python train.py --num_hidden_layers=13 --hidden_size=160 --num_attention_heads=5 --num_key_value_heads=1 --head_dim=32 --intermediate_size=640 --vocab_size=683 --hidden_act="squared_relu" --norm="layernorm" --norm_place="post" --norm_eps=1e-05 --positions="rope" --rope_theta=475000.0 --rope_fraction=0.5 --qk_norm=true --attn_scale=0.283 --bias="none" --tie_word_embeddings="early" --parallel_block=false --extras=["local attention windows", "value residuals", "hashed n-gram embeddings", "capped logits"] --init="uniform" --init_std_qkv=0.0657 --init_std_o=0.0 --init_std_up=0.0657 --init_std_down=0.0 --optimizer="adam_atan2" --learning_rate=0.000513 --beta1=0.95 --beta2=0.99 --weight_decay=0.32 --lr_head=0.00887 --warmup_steps=465 --schedule="wsd" --decay_fraction=0.39 --decay_shape="pow" --final_lr_fraction=0.0 --batch_tokens=[16384, 32768] --max_seq_len=512 --doc_mask=true --train_tokens=135600000 --max_steps=5707 --dataset="wikipedia_en"
Each number is 128 + 32 x the weight over its row's rms, rounded and kept within 0 to 255. Layers, rows and columns count from 0. The size above them is the row's rms in percent of the matrix's.

# layer 9 MLP up, 640x160, rms 0.0527, rows 569-578, columns 0-159
size [103 103  98 100  93  88 105 103  98 102]
[[189  91 113 132 106 150  89 109 117 133 175 113  83 114 175  67 104 138 105 136 135 131 156 161 154 145  64  79 100  92 147 142 122  70 158 195 126 139  84 111 165 111 134 128 144 131 156 141  99 203 141 137 138 133 121 107 168 100 137  97 148 145 128 188 125 154 130 182 163 181 103 142  88 132 108 124 136  55  87 128 171 114 147 136 138  98 116 127 173 188 106 113 108 137  83 173 102 185  96  81 179 136 112 152 150 172  65  94 138 143 151  65 111 178 163 137 125  61 149 127  93  86 170 161 165  69 154 169 108 152 129 113 140 127  88 101 133  86 187 128 109 150 117  88 116  93 142 111 137 168 134 134 113  87  96  85 184 127 150  84]
 [135 154  85 140 170 129  74 101  99 179 114 145 124 130 133 141  94 161 114 123 137 104 110 120 100 139 142 161 135  77 203 133 112  59  99  61 127 105 146 105  96 142 140 109 142 119 172 148 112 118 169 127 211 112 117  97 126 113  85 116 136  91 162 137 134 124 155 131 147 147 190 126  98 154 141 120 211 106 119 226  94 137  98  92 108 132 126 161 145  80 167 136  90  87 158 146 103  96  58 107  99 118  65 104 109 193  81 106 130 147 146 192 149 161  89 151 157  94 144 120 164 101 178 151 123 180 107 122  79 134 173 168 161 112  93 127 133  90 122 176 122 185  98  91 130 132 127 119  86  48 140 164 135 106 149 120 129 107 101 138]
 [162 129 123 145 155 131 122 122  84 182  97 141  99 119 175 139 188 121 113 134 109 125 138  69 109 125 154 148 185 174  75 129  67 141 185 102 114 103 141 143 171 105  97 124 118  57  62 116 102 169 105  84 109  87 104  77 121 106 107 139  64  93 148 179 140 165 181 144 168 175 157 119 114 116 101 121 116  94 126 133  89 144 108 152 114  95 154 142 147 180 169 119 114  84 102 204 108 107 131 128 115 132 106 108 130  62 119 161 158 118  59 103 147  88 126 126 129  89 165  57 103 108 115 114 143 163 136 159 181 128 123  88 153 155  87 132 175 167 133 154  67 117 188 141 159  66 169 117 101 102 139 168 145 162 113 158 154 159 106 172]
 [ 63  89 108 129 150 136 147 119 130 177 158  91  81 154 153 112 140 114 123  89 172 101 165  84 118 123 130  86 152 162 118 109 113 167 115  98 147  89 101 143 185  86  90 162 103 111  95 105 149 121 138 119 146 116 136 156 145 122  93 171 129 154 155 124 191 108 125 116 160 125 159 108 118 126 133 106 128 141 157 102 121 203 166 106  87 127 110 115  87 128 122 141 114  92 131 115 143  69 117 147 136 134 174  84 167 161  47 167 159 170 140 159 136 170  22 151 163 146  83 101 135 136 161 122 110 140 124 106 140 167 194 163 166 121 122  70 106 174 164 107  97 163  62  88 133 110 109  56 201  76 128 102  96  78 185 154 136 109 157 114]
 [165  64 112 136 167 150 142 129 150 122 113 129 195 194 123 137 116  62 101 129  98  83 142 109 137 122 121  77 160 173 141 149  93 150 152 136 141  71  78 191  96  83  97 179 151 125 149 112 145 136 138 142 154 112 149 171  74 120 138 164  83 102 103 138  87 162 173 137 133 135 122 158 164  82 172 116  63 111 104 119 143 169 127 113 121 154 110 200  98 119 114  87 182 131 194  89 156 142 105 163  36 164  94 149 131  94 124  63 135 114 113 115  64 140 161 122 108 143 147 143 126 124 155 136 115 111 121  90 137 156 153 125 115 120  64 107 114 147  92 130 129  78 101 173 125 114 185 118 178 145 111  78 116 139 132 153 168 175 104  55]
 [139 117  72 144 130  63 167  78 130 134 107 136 142 132  93  77  97 123 107 101 140 114  92 126  92 106 155 178 122 100 183  63 123 146 128 105 192 151 151 115 151 106 120 161 140  82 123 135 119 160 120 134 140 125  87 160  49 128  65 133  90  91 120 117 143 158 124 135  96 158 180 107 102 139 135  89 103 130  61 123 144  97 105 139 104 122 143 166 130 182 149 132 214 147 123 163 188  85 190 159 134 125 168 154 157 127 161 110 109  94 181 136  96 127  80 121 165 125 188 111 140 109 124 148 117 195  96 172 127 140 150 108  93 107 127 135  64  98 163 137 129  96  95 175 110 186 119 183  92  54 152 141 149 151 119 114 173 132  61 129]
 [ 82 137 142 119 157 122 157 120 150  98 154  94 169 109 125  92 107 122 152 162  67  92 125  78 138 171  87 128 131 105 122 140 138 141 116 128 184 113  81  65  80  97 135 172 112  99  51 111 175 107 185 147 131 142 105  92 137 134 158 111 120 112 161 154 103 136 157  97  67 180 143 176  87 147 111 170 129 163  64 148 129 163 102 136 111  97 114 131 158 149 102  86 127 144 139 136 135 148 117 130 180 115  91 103 169 149 119 177  95 130 149 137 143 183 133  90 129 112  87 145 127  55 107 169 180 164 160 108  98 191  72 144 123 145  95  93 125  92 163 115 102 130 101 141 107  75 167 159 156 131 196 218 136 173 134 167  76 164 140  83]
 [122  77 136 181 158 159 126 100 116 109 113 127 128  82  92 141 178 171 159 101 139 150 126 157 137 138 131 146 124 183  88 121 147 132 176 180 141 173 169  87 151 132 101 163 162 139 127 132 105 160 128 133 162 105  81 157 130 156  90 114 108 130 134 146 113 159 131 100 213  92 122 158  92 105 109 110  95 158  93 183 143 162 116 179 135 103 178  93 110  70 148 153 117 145 136 176 131  93 134 184  88 152 135 142 129 114 105 159  84 160 156  95 121 113 139 143 117 103  98 111 151 166  87  99 149 146 217  73 184 163 116 131 119  67 163 112 138 134 169 186  87 126 127 127 147 105  85 105 185  82 139 166  16  88 166 102 153 154 147 159]
 [114 127  64 108 124 156 117  95 106 147 115 150 115 156 124  83 153 103 158 114 129 122  86 110 161  77  92 102  88  92 167 161  83  77 137 133 165 150 131 189  99 135  50  93  86 197 124  78  67 151 146 115 121 134 162 135 176 127 118 112  87 130 109 146 184 115 182 157 183 151 149 144 151 120 145 158 135 144 127  96 176 147 117 110 104 135 115 119 156 126 142  98 164 122 129 120 102 165  88  84  85 135 116 108 180 132  76 147 176 185 197 171 137 139 143  91  76  89 158 164 136 104 130 145 206 108 162 133 117 110 113 126 112  78 108 169 136 117 129 148 104 127 117 169 116 147  57  82 178 146 105 166  91 117 187 120 131  77 171  68]
 [ 99  81 142 184  68  58  62 156 170 103 132 115  90 147 122  85 121 169 113 165 110 100 160  46 124 151 158 127  90 142 125  73 163 139 128 189 101 152 112  98 136 109 138  99 136 192 184 146 133 172 172 150 108 105 147 134 143 185 149 137  59 154 150  96 147 149  90 204 126 127 117 153 114 132 102 145  99  95 106 136  90 135  79  85 118 119  85 165 141 156 190 131 136 159 198 148 158 120 119 149  96 113  76 128  85 134 121  74 186  88 135 113 120 138 138 140 159  92 172 173 147 143 133  94  85  89 203 143 139  99 180 148 102 121  82 103 143 116 148 126 161 158 108 113 145  96 174 145 127 111 164 112 128  95  97 111 135 122 166 127]]
# layer 9 MLP down (transposed), 640x160, rms 0.0342, rows 569-578, columns 0-159
size [ 98 103  98 101  98  96 104 105  94 106]
[[ 97 129 130  75 129 120 112  60 102 128 160 181 171 145 133 142 122 158 134 129 146 152 175 108 184 118 171 139  72  96 166 145 126 105 158 151 114 133 194 180 126 146 133 147 145  94 110 109  74  96  84 109 192 106 148 141  86 128 124 121 122 207 123  66 138 105 104 132 101  90 116 148 144 170 147 121  90 124  77 104 123 154 112 142 153 101 168 121 175 144 136 113 177 105 116 109 123 100 112 116 110 156 163  68 124 146 107 102 168 137 123 133 152  90 203 169  90  96 217 138 103 111 138 117 162  82   2 105 130 139 104 152  81 166 155 145 157 152 126 138 181 164 150  77  84 104 122 147  85 131 150 126 104 129  90 133 123 176 119 155]
 [126 104 166 120 136 164 138 157 128 198 176 112 175 169  68  77 104 145  68 117 130 104 152  35 102 148 153 102 113 167  92 220 132 145 147 169 138 112  85 131 138 123  84 158  99  80 111 126 122 188 113 152  97 130  80 177 117 120 166 125 162 120 126 118 156 111  98 136  93 119 114 105 137 149  85 148 124 125  88 166 153  89  82 110 142 118 145 119 163 168 159 156  80  86 121 113 128  94 170 184 203 120 105 154 157 101 124 107 137 141 165  80 151 102 150 111 171 107 115 167 122 148 147 185 105  93 119 133 148 112 131 109 124 135 121 133  87 102 120 179 115 101 136 163  36  65 155 164 152 147 147 121 109  72 122 182  72 157 101 125]
 [163 116  79  76 143 116 138 120 138 171 102 137 112 112 131 142  84 150 138 166 105 128 217 146 121 169  95  57 168 115  98  88 192 120 103 165 106  69 114 159 129 161 115 177 122  82 110 148 107 154 171 153 107 153 115 161 145 157 111  99 124 145  99 143 149 140 195 100 116 175 113 153 122 113 151 103 133 151  90 151 142 126 116  74 104 146 126  99 145 151 190  83 129 123 115 148 156  88 135 158 144 116  98 185 139 122 106 171  98 122  91 108 118 116 118 171 182  93 144 143 198 122 135 119 127 114 168 202 103 154 142 106  98 138 140 123 107 102  65  90  72 147 112  91 101 124  93 192  78 156 180  17  86 138 125 166 108 118 121 103]
 [185 111 131 101 105 102 148 181 125 103  89 109 104 106 134 170 143 217 106 125 117 132 108  81 152 122 131 160 177 140 111 158 139  60 147  90 109 137 138 150 171 102  95 153 113  88 103 129 109  84 118 180 115 116 124 110 218 160 136 115 117 146 136 159  92 129 105 106  83 136 136  99 158  73 144  53 113 108 109 168  87 123 117  87 114 195 124 194 180 130 176 169 124  96 161 118 144 147 141 126 206 119 163 148  69 141  92  91  84 164 163 129 184 126 135  98 127  96 150 139 110  89 159 128 127 155  90 185 148 137 103  88  87 123 148 103 110 106 109 156  98  66 167 152 132 131  95 135 105 112 190 147 125 107  96 184 191 112 112 111]
 [149  83  63  89  80 103 149 150 159 162 116 105 120 191 102 184 167 124  94 109 177 122 167 101 110 151 127 122  87  84 120  98 120 126 138 149 128 108 168 157 100 148 139 122 114 125 182 105 156 127 108  79  89 185 125 107 112 185 222 153 127 102 138  87 157 170 121 108  85 129 138 143 118 156  90 177 154 157 137 102 121 181 128 142 111 113 114  75 125 154 117 179 159 178  87  83  91 133  96 158 130 123 146 111 135  81 150 123 185 153 141  96 117 171  53 149 135 188 112 127 115 143 108  95  25 146 109  87  93 140 118 103 132 174 161 135 180 133 167 142  99 117 122 112 181 147  69 137 152 151 167 125 170 119 134 110  77 139 112  87]
 [144 170 135 147 118 164 135  74 135 149 150 114 115 134 147 120 138 163 177 135 139 156 147  69 129 117 167 133 128  93 157 106  87 118 129  75  99  90 141 133 128 149 113  76 119  81 116 140 160 172 125  82 152 174 140 145  60 190 138 163 139 123  98 175 128 128 111 147 116 127 116 158  91 187 128 109 120 196  92 149 166  83 122 152 103 171 128 109 221 121 165 159 104  68 122 103 190 112 112 137 116 141  81 109 117 140  99 138 112 130 124  75 136 134 135 146  79 141 121  88 130  65 109 196  96 149 103 135 175 107 162  78 142  30 152 172 136 123 141 101 158  71 125 181  96 186 157  89  74 112 141 146 137 111 138 136 144  91  56 133]
 [116 129  96 130 106 160 118  56 201 104 164 153 148 130 113 159 129 134 128 135 154 134 115 160 111  57 123 136 195 130 123 126 112 158 119 120 164 143 183 111 151 116  81 133 107 150 109 148  91  76 117 120 149  99 137 143 174 182  65 189 120 126 125  97 150 137 178 164 123 152 115 161  79 119 110  58 114  52 120 155 147 100 130 117 160 104 136 108 102 163 171 161 120 121 122 162 129 127 114 125 102 136 125 138 138 107 138 127  61 163  99 116 197  87 130 142 109  85 200  92  73 165 139  95  91  76  81 125 162 121 145 129  73 134 190 175 165 157 141 200 116 124 149 144 109  87 148 145  80  41 136  72 127 128 105 161 148 113 158 114]
 [161  99 140  61 116 152 158 103 119 119 157  56 145  98 147  98 126 139 115 139  84 131 125 124 137  75 117 196 108 114  99 147 166 173 158  68 108 137 126 181 108 170  81  55 127 146 124 119 165 129 160 125  95 136 156 148 123 158 137  84 174 130 118 105 108  97 104  90 133 109 162 100 140 111  48 120 161 132  97 118 183 206 146 106 103 154 164  94 128 132 183 122 122 113  96 166 113 179 161 125 114 125 105 160 113 104  99 152 149 139 195 143 102 107 143 177 168 117 109 128 170  47  94 110 144 169 156 112 171 177 129 103 118 132 150 200 137 162 117  86 165 119  95  61 117 131  89 113 102 186  98 115 102 183  74 147 124 169 135 148]
 [173 162 156 147 133 135 206 142  83 144 127  91  95 152 162 152 166 127 175 129 134 137  73 118  95 132 216 150  73 162 148 103 126  95 127 114 132 118  92 181 175 131 147 147 178 112 123 114 104 137 118 169 159 102 174 150 132 135 122 154 142  78 112 171 155 111 136  77 129 107  94 155  99 116  89 102 151 175 143 120 157 131 169 127 168 115 146  91  98 120 129  85 125 131 116  26 175 159 119 141 125  93 119  88 156 128  73 133 125  95  93 134 118 130 133 125  58 167 154 144 132  80 129 178 167 139 131  96 181 145  95  91 177  75  86 142 119 222 111 127 200  78  93 101 118  91 115  96 135 135 108 144 114  83  97  92 166 108 105 122]
 [152 145 148 130 153 176 108 167  93 142  98 134 117 112 114 127 147 107 166 140  86  91 165 170 112  90 131  75 133 152 115 150 125 114  92 165 164 143 125 112  97 106 165 140 112 139 128  43  94 192  98 130  80 121 117  96 124  94 104 129 147 114 113 174 138 113 131 117 146  96 119 134 150 148 166 121 120 170 186 161 161 205 175 163 133 125  94 128 125 204 136 149 160 101 141 151  85 112 112 166  70 114  78 110  61  96 206 161 155 142  72 121 152 136 114 110 152 142 102 127 187 155 137  89 217 176 111 149  53 130  66 104 105  95 102 139 117 128 118 100 116  57 100 134 176 108 139  94 118  99 105 159 113 130 153 174 101 184 132 106]]